Each number is 50 + 12 x the weight over the matrix's rms, rounded and kept within 0 to 99. Layers, rows and columns count from 0.

# layer 12 MLP up, 1024x256, rms 0.24, rows 383-410, columns 128-255
63 64 25 49 49 47 68 44 29 55 51 57 52 50 17 42 53 46 64 52 75 48 60 57 61 39 45 70 39 51 59 51 58 64 65 33 41 56 54 46 65 59 64 46 53 41 72 26 51 46 40 32 56 61 58 56 77 52 39 72 53 67 74 72 40 62 49 34 44 40 49 67 57 47 47 43 40 63 43 52 57 58 46 38 78 66 57 60 38 38 51 28 76 60 46 48 41 66 73 38 43 54 57 56 43 64 48 51 61 60 52 49 48 55 47 41 46 61 44 49 55 42 49 52 59 43 36 71
55 65 62 50 44 47 39 70 58 39 67 43 55 28 74 45 53 46 47 31 35 49 48 52 60 59 25 29 39 55 52 55 63 41 48 43 31 52 36 45 36 56 40 65 61 37 26 61 67 29 50 59 61 39 65 54 54 59 63 55 60 42 31 62 29 46 76 64 40 30 51 49 51 72 30 53 42 60 62 51 55 69 62 51 37 40 57 52 61 43 34 54 57 56 63 52 52 63 40 58 53 46 45 59 51 54 56 59 65 49 53 62 69 65 47 55 42 37 59 57 37 47 42 83 50 49 54 47
54 33 50 36 57 40 30 48 80 44 67 62 60 55 45 66 54 28 47 42 45 42 04 37 45 61 55 48 39 49 48 62 38 38 56 56 31 60 35 73 39 43 39 66 24 43 56 35 48 53 44 41 47 61 57 43 52 33 55 56 79 47 21 43 54 58 74 75 46 70 54 45 42 66 73 41 57 64 31 58 64 48 62 46 59 66 50 49 61 63 52 40 48 32 27 50 47 72 51 70 64 51 48 60 55 62 34 52 49 48 43 56 26 53 40 42 41 67 43 55 46 64 56 37 53 48 54 43
68 30 59 24 43 41 60 40 58 68 73 40 46 47 51 57 50 54 54 56 31 50 46 39 68 61 62 39 68 60 85 68 43 41 38 47 45 58 56 51 51 48 59 36 47 53 40 60 50 44 34 59 47 33 56 59 46 66 72 40 53 37 74 49 36 44 44 50 68 38 55 62 54 58 61 62 51 63 42 56 67 56 27 32 51 45 41 33 31 46 51 49 43 62 26 58 50 51 47 49 58 58 49 34 45 36 42 42 39 54 60 36 37 49 52 52 36 41 46 33 51 55 58 62 38 61 58 36
77 39 78 51 26 42 42 45 61 57 76 36 56 51 52 41 37 48 43 43 59 59 30 26 40 45 43 66 71 57 43 33 52 44 58 43 43 54 58 59 36 27 51 62 43 55 42 33 35 37 67 38 52 68 40 48 55 48 50 49 48 50 33 47 59 51 42 39 40 47 58 64 43 56 49 57 48 39 44 69 58 66 38 57 38 63 55 47 66 59 57 53 50 53 54 39 49 60 37 40 62 61 57 39 57 61 45 43 40 37 50 62 48 41 38 30 54 57 22 53 40 49 52 43 47 50 47 39
44 53 50 66 31 70 58 46 55 51 75 77 55 46 52 67 41 38 34 57 56 46 37 22 70 43 50 36 41 78 50 36 25 47 44 33 41 48 39 81 69 46 49 43 33 30 35 76 50 46 16 41 53 52 45 26 43 35 56 42 63 30 69 61 27 51 51 32 50 83 70 42 52 40 50 61 52 64 46 38 46 40 47 62 38 54 37 61 32 34 49 61 43 68 63 59 46 51 56 34 60 64 53 60 49 30 63 33 50 43 62 61 40 50 41 59 56 55 59 55 49 31 50 59 36 45 65 50
55 70 50 52 22 68 54 50 51 40 53 41 58 56 58 54 38 36 61 48 49 51 40 40 42 70 50 48 46 69 43 43 47 53 67 67 40 74 40 38 41 44 55 46 39 77 57 49 49 44 43 63 51 47 36 42 36 53 62 32 53 57 35 61 73 59 62 51 49 38 36 57 42 62 53 46 41 33 45 40 43 54 41 35 61 70 58 42 64 43 52 66 49 65 38 37 58 49 20 54 59 43 37 52 58 58 57 62 58 40 45 42 29 78 42 42 58 52 34 48 44 53 51 59 51 25 34 19
41 43 43 55 72 53 18 53 20 36 61 39 52 55 86 44 55 42 58 72 46 63 51 78 36 44 58 39 48 47 48 41 49 37 60 61 41 64 69 45 46 83 65 28 51 44 58 45 64 36 72 32 50 65 49 58 38 36 65 42 52 59 38 39 45 52 57 55 48 69 62 58 59 45 55 51 36 46 54 41 50 45 66 56 64 48 50 49 52 61 62 55 70 55 39 40 56 66 45 67 44 42 31 50 46 62 55 55 66 51 55 83 56 44 44 65 50 64 52 38 36 29 31 44 59 65 60 46
52 56 32 60 47 46 80 44 67 67 60 60 52 31 65 35 29 25 61 47 57 41 52 40 58 54 35 50 48 42 45 44 48 44 51 54 41 67 58 52 62 61 45 64 57 44 37 50 59 39 48 49 40 74 46 60 51 63 55 33 48 55 68 47 54 31 25 28 31 51 52 49 48 66 53 35 31 71 56 56 61 50 63 46 36 62 59 68 65 67 41 50 42 48 57 46 44 34 36 14 51 53 56 51 55 45 26 68 53 59 51 55 47 39 47 18 38 60 37 58 57 43 66 64 48 44 52 36
34 40 57 31 46 56 31 26 30 29 46 35 42 55 43 47 52 52 62 45 58 50 46 46 48 65 61 52 25 45 72 43 40 91 44 68 26 43 68 59 42 53 70 40 45 52 44 52 44 35 40 58 33 55 23 37 54 46 36 62 68 56 59 50 51 43 52 24 63 39 64 39 45 58 64 28 44 66 62 45 55 69 54 63 58 58 50 32 66 48 48 33 64 59 37 72 38 47 52 47 58 58 65 40 42 58 47 49 42 41 57 51 50 47 53 47 60 57 21 49 50 45 52 46 54 42 55 56
33 65 64 38 32 51 66 49 44 65 50 62 54 46 51 43 36 37 50 35 68 49 32 33 55 40 28 49 63 38 57 34 44 60 40 40 52 44 35 66 50 44 51 54 67 51 42 71 61 51 25 45 51 50 39 40 44 63 35 66 54 41 50 50 47 39 55 53 56 50 49 39 66 55 52 63 52 53 45 61 43 63 48 49 49 30 47 65 58 45 58 76 35 53 39 61 56 67 45 56 54 37 30 47 43 63 59 47 50 49 42 69 39 30 40 59 47 43 49 44 45 35 57 39 23 54 29 47
44 15 75 44 72 47 51 55 83 45 43 58 67 43 58 50 38 36 27 39 62 45 52 19 66 66 35 68 38 65 31 46 45 60 58 63 60 40 22 32 39 28 91 67 77 31 44 48 64 35 31 46 31 78 42 48 50 63 39 36 54 61 64 49 48 62 64 55 37 54 57 64 50 40 46 50 45 41 25 45 79 45 57 42 48 51 35 33 40 38 68 35 46 56 56 84 45 56 61 38 63 45 51 55 52 30 50 58 19 54 46 62 67 83 61 42 50 67 41 56 59 56 49 56 55 44 47 56
31 31 60 56 36 26 32 40 49 35 46 58 43 75 45 45 40 38 47 41 49 49 45 43 40 64 49 51 33 61 56 37 57 68 63 52 32 65 18 66 52 27 61 59 53 40 64 59 38 48 32 54 49 61 79 39 44 39 38 42 60 51 45 69 68 74 38 45 57 56 46 26 37 50 49 52 45 50 63 45 56 53 48 45 50 49 54 52 36 60 48 49 48 54 56 47 46 36 54 56 51 54 30 62 32 51 53 63 44 45 33 77 55 45 30 39 72 62 47 41 39 45 50 54 49 54 56 47
40 61 33 04 47 61 50 64 53 96 90 44 70 53 90 26 57 00 52 26 89 37 26 56 24 48 57 20 61 44 42 20 32 44 27 50 63 39 31 35 65 43 48 11 72 43 66 39 40 43 24 53 41 43 60 54 14 62 12 70 57 28 44 40 41 57 62 57 61 31 38 62 64 58 40 95 25 51 60 75 60 54 41 28 29 25 54 53 41 58 63 52 25 37 30 46 29 35 44 79 68 51 48 09 48 48 56 49 69 46 19 77 70 63 13 77 08 22 64 65 37 50 81 49 37 98 35 43
54 48 45 67 54 38 47 69 57 45 52 42 61 36 24 38 45 40 75 59 56 41 42 62 64 46 55 57 86 60 55 48 50 56 48 39 70 56 43 55 31 56 33 44 37 25 70 42 40 49 44 45 34 44 64 42 56 58 62 56 46 40 51 44 47 58 39 65 67 64 63 52 40 48 27 37 48 69 60 52 49 41 49 61 44 36 49 34 42 55 62 57 55 63 44 62 50 45 53 37 51 62 47 40 49 58 28 43 52 32 53 46 60 56 43 65 48 45 29 61 59 39 51 66 52 57 61 56
49 61 54 61 47 36 56 47 48 38 56 44 54 58 53 42 58 58 63 43 47 43 39 49 59 62 65 42 49 40 60 47 41 40 57 37 43 48 72 51 50 53 67 64 70 62 50 62 54 38 45 56 45 55 56 31 55 46 54 38 52 67 41 47 57 33 51 46 63 39 53 47 65 56 55 62 70 40 64 51 42 71 52 40 47 34 63 42 48 33 34 27 57 54 42 35 60 45 45 67 45 52 48 36 63 56 58 49 29 51 58 50 34 38 36 62 40 66 53 36 64 51 63 46 53 40 56 49
41 66 51 38 53 35 46 40 77 49 65 21 26 51 30 38 44 77 42 70 53 39 59 49 66 67 51 74 74 32 63 45 63 58 63 67 39 60 51 51 49 54 58 64 51 42 49 52 49 36 51 71 58 49 48 51 47 36 75 52 69 52 41 61 31 40 49 37 29 69 61 38 63 76 47 35 49 55 46 43 32 58 38 28 32 45 34 53 54 55 38 61 41 60 35 45 47 58 44 62 31 50 48 33 70 58 42 50 49 63 42 42 35 35 58 38 54 32 50 48 25 46 37 51 62 54 35 43
65 39 66 48 57 65 42 55 57 68 59 46 58 76 55 41 44 45 33 48 66 61 58 52 41 41 54 30 35 48 71 52 45 60 28 41 46 62 43 69 38 47 59 58 57 54 34 42 52 39 57 55 41 44 48 38 46 47 67 54 62 48 38 43 64 43 48 21 33 52 39 56 49 40 55 46 51 60 37 49 21 50 59 49 55 50 62 45 35 46 43 43 48 60 42 16 63 53 40 53 73 36 59 49 54 57 53 70 50 74 45 50 53 49 47 33 57 40 43 60 60 69 14 78 58 40 47 41
33 62 57 56 65 22 14 46 64 64 33 41 22 44 45 62 53 36 37 73 49 49 43 42 42 50 29 51 69 56 56 66 44 35 46 41 40 50 70 46 50 32 56 64 54 65 46 56 55 44 30 58 35 44 47 52 58 58 45 43 40 31 58 47 42 39 52 54 35 52 21 41 42 47 35 65 39 56 38 76 26 48 54 82 59 74 48 55 56 75 54 44 43 49 54 54 51 22 64 35 44 39 50 56 42 57 64 46 48 50 40 67 33 61 31 42 53 43 68 40 60 59 26 44 71 60 49 42
50 49 52 63 48 57 36 53 40 44 52 25 55 36 54 44 30 57 19 47 35 66 68 51 59 58 34 44 59 46 77 41 57 52 58 66 40 46 51 41 63 48 64 52 69 57 54 48 33 58 58 61 38 63 43 46 30 43 49 62 42 51 57 65 25 46 70 37 76 61 32 44 47 31 50 36 37 46 52 39 49 39 48 56 50 53 69 48 64 49 68 54 43 67 59 43 57 37 67 49 40 33 34 51 29 36 43 46 52 72 36 41 57 31 39 34 55 28 58 57 73 58 46 58 68 39 35 63
40 38 45 72 44 46 52 66 47 45 52 45 41 60 43 37 62 37 44 49 39 40 68 69 38 41 25 58 45 54 40 50 40 48 53 32 54 68 66 72 50 42 56 53 32 76 54 51 66 38 40 54 72 50 62 44 59 50 39 42 40 44 65 62 42 34 53 61 60 68 69 51 52 53 42 25 44 28 30 31 46 71 69 48 50 60 68 58 46 37 51 38 43 48 16 49 53 41 60 39 55 56 29 33 44 48 49 43 38 61 52 50 58 61 51 61 38 48 68 40 47 56 58 85 49 36 50 33
44 54 52 63 31 58 66 48 30 62 58 48 43 39 56 52 59 42 65 61 40 34 44 49 44 45 54 40 58 35 52 81 65 46 30 45 52 44 45 67 30 56 38 74 70 65 29 54 42 80 45 51 54 46 47 63 32 51 27 59 45 34 68 73 39 44 31 45 39 46 51 50 53 36 46 58 51 54 76 44 39 44 62 18 43 61 54 70 57 60 65 53 61 28 59 37 55 57 44 49 65 48 40 64 49 54 41 42 49 37 60 48 55 51 46 46 58 45 44 51 12 45 37 48 34 51 62 46
33 61 43 47 47 45 36 59 21 52 80 55 43 48 62 57 61 68 45 30 70 57 35 56 76 50 46 43 39 57 72 42 53 53 51 32 47 49 49 74 66 41 56 32 59 36 76 47 49 54 50 43 53 56 58 61 45 47 61 48 42 44 46 63 56 47 65 53 54 70 40 32 51 30 55 57 70 48 36 60 45 36 49 41 49 61 39 45 62 37 59 53 61 70 52 70 29 53 45 58 44 48 47 62 63 42 42 49 84 62 39 60 44 69 63 48 60 27 48 47 61 43 48 53 54 35 37 65
32 48 67 55 42 53 60 80 72 62 63 49 23 59 40 46 58 61 54 59 40 57 53 53 40 41 42 61 47 72 43 53 40 23 32 52 44 49 75 80 52 56 44 39 54 44 67 54 38 37 45 36 41 51 56 49 46 37 51 24 44 66 46 56 45 53 61 48 43 43 33 47 51 54 62 23 41 47 56 54 38 60 41 73 68 33 56 30 62 32 62 43 76 69 45 52 54 63 49 35 51 55 50 40 51 32 37 59 38 60 63 55 49 50 60 39 51 37 49 52 46 45 38 67 38 41 61 68
41 05 52 60 53 50 51 39 50 53 53 19 51 63 55 48 50 38 47 44 27 50 28 66 30 22 44 39 54 34 60 44 60 50 73 51 29 34 51 30 50 49 58 51 50 53 52 48 46 61 53 55 72 49 44 47 68 34 60 57 45 66 60 35 50 68 71 40 45 48 55 60 71 51 45 29 53 50 64 77 45 38 43 57 39 75 39 43 41 46 42 65 59 57 38 33 63 55 60 33 62 33 36 50 28 64 52 46 42 66 45 47 49 50 35 54 28 58 63 72 59 49 44 75 35 68 35 28
38 39 66 43 63 61 65 49 60 59 51 50 39 59 33 51 34 51 41 42 35 46 50 50 60 44 39 68 50 49 57 40 64 47 58 64 48 40 58 56 37 53 40 47 56 47 79 40 43 37 67 64 47 46 58 42 44 57 53 33 53 58 32 48 59 62 31 59 43 47 29 61 66 61 38 57 57 49 52 44 57 46 61 40 49 44 50 49 54 69 50 58 50 58 60 30 28 50 35 26 49 51 60 50 49 54 44 37 67 48 41 65 17 42 52 54 61 46 67 62 49 69 50 43 55 51 51 29
34 52 49 31 30 59 61 40 47 72 48 56 53 34 48 61 72 70 57 50 53 75 34 47 52 40 42 33 43 68 48 50 66 62 44 26 64 61 52 74 57 52 53 46 43 37 53 52 51 35 41 44 41 69 57 44 51 50 42 46 49 68 65 46 69 62 41 51 39 41 53 36 55 55 22 60 70 55 54 34 51 60 39 32 19 52 46 43 53 48 45 50 51 69 62 70 42 56 38 60 55 38 36 59 28 59 44 80 64 68 35 57 41 39 57 49 53 46 65 23 43 58 38 54 46 33 28 46
51 37 40 45 34 58 39 42 61 65 46 50 65 26 69 34 49 49 37 49 52 48 54 47 44 41 43 61 37 79 65 67 46 40 40 70 26 57 56 45 41 65 47 38 71 64 50 38 67 52 46 69 61 20 56 36 63 41 44 41 58 55 42 52 33 58 29 62 48 72 46 33 45 63 39 30 36 44 30 72 45 56 51 59 65 44 61 70 42 42 30 71 72 33 54 74 65 35 70 37 46 53 71 40 46 41 67 47 60 54 33 58 54 43 32 36 71 55 59 53 64 30 60 43 51 52 56 39
# layer 12 MLP down (transposed), 1024x256, rms 0.0609, rows 383-409, columns 128-255
74 58 70 49 45 68 55 47 47 42 67 53 39 49 48 58 41 51 44 46 28 54 50 34 39 52 34 38 46 54 42 45 49 61 48 63 66 68 05 60 60 52 39 37 42 52 33 50 34 53 48 61 50 44 52 32 50 42 40 67 50 51 40 49 74 40 44 53 72 41 35 34 42 43 49 61 47 54 61 54 54 45 52 57 36 52 52 62 55 60 44 56 56 36 49 57 49 43 48 43 42 46 62 50 93 42 43 41 59 57 28 71 51 49 48 57 37 37 36 47 52 29 61 42 61 55 35 70
53 48 70 52 59 51 27 41 41 52 58 41 47 57 38 39 46 52 43 36 58 36 65 43 72 51 43 46 33 48 34 49 52 79 30 46 51 30 36 45 53 23 55 60 28 40 44 67 61 24 50 31 39 24 31 43 53 43 39 56 37 45 67 70 41 43 56 61 78 47 44 44 37 51 48 52 49 37 70 30 64 43 28 56 51 63 61 36 53 51 62 39 31 47 55 48 51 30 69 74 50 49 58 49 45 22 50 64 46 25 44 65 36 54 45 35 60 50 57 39 45 59 61 64 42 48 53 62
01 53 50 26 57 60 37 40 49 71 51 42 48 47 49 56 31 59 60 55 64 48 54 44 40 51 62 39 58 34 74 61 27 38 48 37 40 83 35 46 43 54 29 38 44 54 63 27 43 43 59 47 32 53 36 56 36 51 48 41 46 32 65 66 51 36 44 57 50 38 64 51 58 25 75 43 43 37 40 42 67 47 74 64 45 36 63 46 63 31 63 38 41 42 49 60 62 63 54 56 67 53 35 41 42 26 50 41 48 43 39 36 37 33 53 54 55 55 66 78 45 35 58 32 62 38 45 41
57 45 37 31 59 23 75 25 53 48 47 44 42 54 58 46 41 55 61 37 37 69 34 44 72 43 45 47 58 43 46 62 52 50 53 36 52 58 38 35 49 67 44 06 54 42 32 59 63 39 52 59 42 57 44 51 43 51 47 47 43 65 41 29 33 46 38 66 49 48 38 57 64 70 62 72 53 52 52 56 59 63 31 59 57 52 72 44 38 78 43 53 60 39 41 34 42 51 67 50 64 70 41 50 40 41 61 50 36 43 67 47 54 36 45 55 41 40 56 49 45 54 48 44 51 51 63 63
99 42 49 58 52 35 63 59 75 67 62 19 54 48 51 33 51 54 47 51 43 56 56 41 48 37 40 58 45 63 42 46 47 52 38 49 59 42 10 43 49 41 33 99 68 52 49 47 51 28 55 46 43 47 50 44 43 54 45 53 37 55 42 55 58 49 39 52 55 44 56 66 56 39 43 52 52 46 39 36 53 55 62 37 58 84 56 59 36 62 26 51 47 72 50 31 53 67 39 42 47 61 30 53 68 44 32 52 63 60 62 48 58 24 51 52 57 43 66 41 53 65 67 38 43 48 41 50
76 44 43 44 37 58 28 46 41 50 37 51 38 66 43 39 49 44 45 14 59 51 33 62 37 18 64 49 55 51 46 57 34 42 56 53 41 57 37 63 47 41 60 95 51 46 37 53 39 50 53 55 44 46 56 53 54 41 55 49 50 65 63 22 46 33 56 52 60 40 49 57 47 58 29 49 66 60 51 35 47 52 56 42 50 60 43 58 66 38 49 64 51 56 59 50 54 70 60 63 60 48 41 40 45 54 60 55 63 41 67 12 34 44 55 48 41 63 64 44 65 39 54 52 46 73 73 58
59 64 46 82 49 45 34 39 69 50 52 68 28 47 52 46 48 43 68 40 38 36 12 47 38 63 52 48 61 38 63 40 49 40 42 56 67 50 29 60 55 38 54 61 55 40 42 42 38 64 47 54 53 36 37 38 59 59 53 40 42 61 53 52 44 80 51 45 41 57 44 28 54 41 40 38 63 30 67 36 61 63 44 36 38 62 47 57 52 47 49 41 43 61 38 55 35 59 48 63 51 53 59 45 48 80 67 56 32 54 52 51 19 55 34 42 43 47 49 39 41 29 61 50 50 39 38 45
59 45 42 65 57 36 46 35 50 58 48 43 47 73 56 56 37 53 73 37 51 51 49 35 29 57 56 56 62 40 91 57 50 42 50 52 50 40 67 65 37 64 47 18 72 59 71 84 55 60 43 51 68 50 63 53 48 79 66 57 35 50 60 65 71 56 83 66 31 47 54 52 63 51 58 56 40 47 48 35 62 33 45 55 60 49 24 62 27 57 33 63 78 49 40 55 28 70 60 63 42 51 46 44 56 53 36 47 46 69 56 59 34 43 54 44 51 52 43 28 46 39 43 51 54 42 72 23
84 37 54 53 56 63 65 65 38 37 51 52 34 52 54 34 37 24 42 45 51 51 53 47 58 60 59 62 46 36 48 44 49 34 73 37 50 54 65 53 47 50 38 53 53 26 52 50 51 60 43 49 55 32 47 42 50 51 39 48 40 36 64 39 37 54 63 52 59 49 73 58 29 46 70 37 57 50 46 40 56 55 47 33 68 42 50 60 48 65 49 77 40 35 45 37 51 61 59 36 52 47 68 33 47 69 72 41 33 72 37 46 83 20 51 46 60 59 57 29 32 59 46 56 44 62 44 57
24 42 57 38 60 60 43 50 56 47 47 61 73 65 33 35 80 59 36 40 54 57 44 54 44 43 50 45 59 49 42 47 55 39 58 61 54 32 68 50 42 62 64 65 49 58 61 53 60 40 41 57 71 47 63 56 63 46 43 59 50 53 42 60 51 45 55 55 48 47 34 28 43 51 58 39 26 35 51 39 37 39 56 45 38 52 37 77 62 46 53 65 50 68 60 45 47 33 56 50 44 49 44 50 45 49 50 46 63 37 54 64 43 23 37 56 51 64 39 72 59 54 44 39 77 61 25 43
84 57 51 45 65 46 42 44 43 32 37 57 52 39 65 35 62 35 47 65 55 56 51 73 57 54 40 49 54 40 61 46 49 47 58 47 34 60 00 60 51 53 54 66 60 57 47 57 52 42 33 51 24 37 60 59 44 39 51 57 48 39 68 53 43 34 99 29 40 60 49 54 41 43 43 42 47 43 52 58 52 55 52 66 45 53 37 64 50 46 52 34 45 54 68 38 54 40 49 48 56 62 28 53 51 41 56 65 58 50 48 32 60 39 49 54 36 49 53 30 48 41 48 59 50 63 53 46
53 43 76 27 46 46 44 39 39 61 63 50 48 40 50 52 61 33 39 40 64 56 41 47 72 56 56 51 46 66 29 49 39 64 55 37 57 49 49 41 54 59 81 55 50 50 55 48 21 41 33 51 41 64 60 31 54 45 66 53 57 62 65 41 43 57 48 60 46 29 62 50 41 27 32 71 78 57 37 17 51 61 68 49 59 59 53 42 50 43 60 42 48 64 50 67 56 52 55 41 57 50 35 60 56 46 53 26 28 56 54 47 77 65 54 39 46 60 55 50 60 38 49 32 59 57 36 64
28 44 49 56 60 48 52 68 19 46 50 47 47 34 38 53 60 61 61 55 52 46 68 61 44 68 36 52 59 50 30 40 53 54 32 41 48 49 65 46 53 31 54 53 64 48 41 43 50 48 47 54 34 33 54 54 51 41 61 68 22 50 53 51 40 56 48 25 68 67 60 45 27 37 52 45 42 40 47 54 56 61 42 71 45 36 68 40 67 46 56 42 60 51 40 35 57 52 38 53 36 57 68 48 65 48 42 53 59 48 44 76 36 32 68 68 40 46 54 47 42 50 61 71 14 34 56 39
68 19 56 38 44 33 58 74 59 61 47 68 53 41 51 64 22 62 43 13 56 42 39 49 38 15 38 48 57 45 46 40 60 55 61 68 39 49 00 21 72 33 25 11 57 60 61 53 49 37 43 74 41 48 48 40 44 43 44 69 33 44 33 39 36 27 75 60 20 47 64 53 69 41 44 58 43 84 61 79 39 73 36 57 53 44 78 37 61 61 54 60 38 38 29 41 60 62 57 58 53 50 54 56 24 56 68 49 43 41 38 50 58 27 62 39 24 58 56 89 36 49 49 76 46 60 49 28
69 55 52 56 51 65 54 43 55 28 64 55 45 44 12 44 46 43 70 70 63 53 48 49 27 60 47 40 53 48 64 55 44 51 41 25 61 58 53 50 58 58 31 00 39 59 43 42 64 69 43 41 18 71 50 51 57 24 53 47 67 41 49 52 39 29 43 45 46 53 47 49 41 83 28 66 63 46 68 51 66 39 52 42 41 38 60 58 50 40 36 46 63 45 67 60 56 70 39 54 43 44 49 66 49 61 63 43 38 41 31 61 45 80 36 67 58 56 57 64 46 51 49 53 36 50 43 65
82 46 35 52 55 59 44 57 48 52 46 33 72 47 49 56 31 45 52 29 52 49 50 47 49 54 39 42 44 41 50 47 42 49 62 34 51 42 75 62 44 52 59 42 70 38 63 61 57 49 49 46 36 45 63 46 66 66 67 28 69 65 50 46 37 52 58 44 65 81 69 52 47 56 45 62 39 54 51 64 67 57 47 36 38 40 36 46 49 54 58 30 44 41 34 45 55 55 51 45 59 56 43 60 49 45 50 55 55 44 71 54 72 35 44 55 52 52 72 30 35 31 42 51 64 41 51 65
63 76 17 22 58 51 63 48 55 45 65 50 55 71 55 50 40 53 38 58 54 38 54 73 49 67 49 61 42 56 48 57 48 38 41 43 40 69 41 33 56 45 60 39 49 58 34 45 50 48 31 32 61 37 46 87 41 61 44 49 56 52 51 46 49 37 40 49 53 49 78 36 64 60 59 49 46 48 74 36 34 38 41 44 62 47 54 55 51 30 55 33 53 48 30 52 74 31 59 33 58 55 45 41 51 39 48 39 53 42 17 63 58 71 47 61 53 60 38 71 50 63 42 52 42 50 56 53
36 32 72 55 38 38 65 78 71 55 55 33 27 46 34 42 54 50 71 47 66 41 39 48 25 51 52 45 66 65 49 31 45 68 59 54 50 62 55 65 48 60 67 16 56 62 51 48 41 62 45 54 60 39 22 41 42 46 56 58 65 44 85 52 40 36 49 54 44 54 58 63 69 49 61 42 41 53 33 39 43 42 38 54 38 52 44 35 38 40 57 65 52 53 50 48 65 31 52 62 48 57 40 62 70 38 73 41 37 35 63 64 72 87 48 40 39 56 57 43 40 33 36 47 38 57 41 45
57 34 63 47 55 64 42 56 40 35 46 56 49 52 51 36 28 43 62 51 48 46 55 56 69 59 41 66 41 53 55 46 69 73 78 39 74 46 07 61 36 69 51 27 50 52 48 46 35 58 66 58 58 43 47 43 53 20 82 47 38 58 25 55 26 43 81 55 54 52 59 53 65 53 46 38 63 54 50 37 70 64 50 61 72 41 38 35 47 44 44 52 45 54 41 55 56 52 49 31 46 49 53 58 33 45 58 40 54 53 37 50 55 45 69 52 61 57 78 49 32 30 60 59 57 51 58 46
53 63 61 64 55 50 55 55 38 41 56 40 65 55 40 51 48 75 45 76 53 52 50 63 58 57 43 59 50 54 43 23 79 55 48 32 40 56 19 39 46 49 57 53 67 53 46 52 45 49 48 63 30 56 51 51 41 44 72 46 63 26 44 54 55 51 50 54 72 67 61 44 40 58 68 46 60 52 42 51 54 33 39 49 61 44 39 50 66 61 35 52 50 56 51 47 28 19 44 41 33 51 27 46 51 48 45 64 51 30 52 15 49 89 32 25 40 72 41 71 35 41 64 59 26 53 50 34
62 38 49 42 59 58 63 33 41 28 47 50 67 35 54 76 56 63 33 49 51 75 70 42 56 45 57 34 49 33 44 44 46 52 52 39 44 28 49 35 36 63 49 70 57 70 60 35 57 55 29 44 63 53 42 57 57 45 43 40 36 60 62 62 44 74 41 49 47 73 62 34 49 65 52 55 47 37 42 47 40 40 38 57 41 61 57 45 30 67 46 36 48 52 46 42 57 58 53 52 47 29 49 42 22 53 61 35 44 26 44 44 53 65 54 63 58 46 46 36 65 56 44 39 48 65 39 66
70 37 48 37 39 53 64 62 54 55 55 46 35 52 41 68 65 54 65 76 64 48 48 60 34 53 24 53 59 53 52 36 58 65 44 44 57 48 22 34 50 57 74 41 36 63 47 57 49 42 39 49 41 46 54 37 38 27 54 55 53 64 72 49 29 29 46 45 54 57 72 42 68 29 58 47 36 68 46 61 26 24 69 40 58 39 52 47 60 41 23 55 39 40 61 44 38 44 50 39 34 31 51 86 42 45 28 40 57 48 47 59 47 51 37 51 48 37 54 63 53 49 48 71 63 45 33 57
36 58 61 63 48 54 41 34 43 35 37 48 51 24 59 43 42 26 27 46 62 63 63 55 48 62 52 42 66 71 42 32 32 54 46 45 47 34 32 58 59 58 42 76 19 28 47 56 66 56 57 57 40 60 44 37 52 37 38 52 61 29 31 46 60 58 52 45 52 53 56 46 61 51 51 68 59 52 32 38 50 54 56 33 52 51 45 43 40 51 48 51 53 49 57 81 29 62 56 38 80 54 46 49 50 50 37 45 23 72 42 64 41 32 75 41 61 60 43 38 51 67 51 56 50 36 37 52
83 65 44 25 39 54 50 52 50 55 60 50 39 49 57 57 33 49 58 77 34 61 56 72 34 45 60 35 44 37 43 39 59 38 34 72 47 54 25 43 40 39 73 49 58 71 58 55 24 64 43 42 60 41 36 54 48 49 44 57 44 52 29 51 56 48 42 56 42 67 52 58 31 46 52 68 56 57 51 58 66 47 64 57 39 73 35 41 43 45 31 54 51 45 22 49 59 39 54 50 39 66 73 69 27 67 56 44 44 33 59 42 59 65 55 66 46 60 52 38 56 56 68 66 67 23 38 55
62 22 52 47 61 25 21 53 75 52 42 44 32 59 45 44 48 32 58 49 29 43 62 48 43 50 50 37 71 66 46 43 35 30 58 69 78 67 54 68 77 77 75 57 60 38 67 43 53 74 70 45 73 25 26 56 49 44 48 18 61 30 50 54 45 62 47 46 48 22 64 55 53 47 51 26 42 38 31 40 28 52 33 56 59 39 54 64 56 37 72 42 32 36 46 41 55 69 35 63 67 54 45 43 64 51 72 69 55 39 42 46 61 55 40 43 49 52 38 62 65 66 59 31 58 35 36 32
71 69 44 65 38 63 39 31 53 40 41 48 68 72 60 43 52 57 53 44 53 57 65 63 54 38 69 34 47 29 42 50 60 50 33 59 47 41 42 47 44 49 49 71 47 55 49 56 40 37 43 52 63 40 39 69 48 70 70 42 41 57 52 48 48 51 50 20 56 47 60 65 52 58 34 44 48 51 35 63 57 46 67 43 42 55 46 52 54 55 42 59 50 51 46 51 78 61 43 62 50 32 28 60 61 48 46 61 52 57 66 44 46 73 49 58 49 66 54 46 62 61 53 53 44 43 58 54
64 76 36 56 60 45 46 18 47 49 41 69 41 53 57 64 56 51 50 63 52 64 59 55 29 28 54 56 59 58 80 42 33 44 52 49 43 55 38 52 47 54 49 27 48 54 48 69 69 39 51 53 45 41 27 48 53 41 63 39 99 35 46 24 43 37 34 35 56 64 39 54 50 56 50 40 63 50 59 28 54 43 44 49 18 24 66 50 25 50 56 53 56 54 49 45 35 60 49 29 58 34 63 44 51 43 50 44 56 47 49 39 50 56 57 49 60 55 70 28 53 50 53 66 40 32 56 73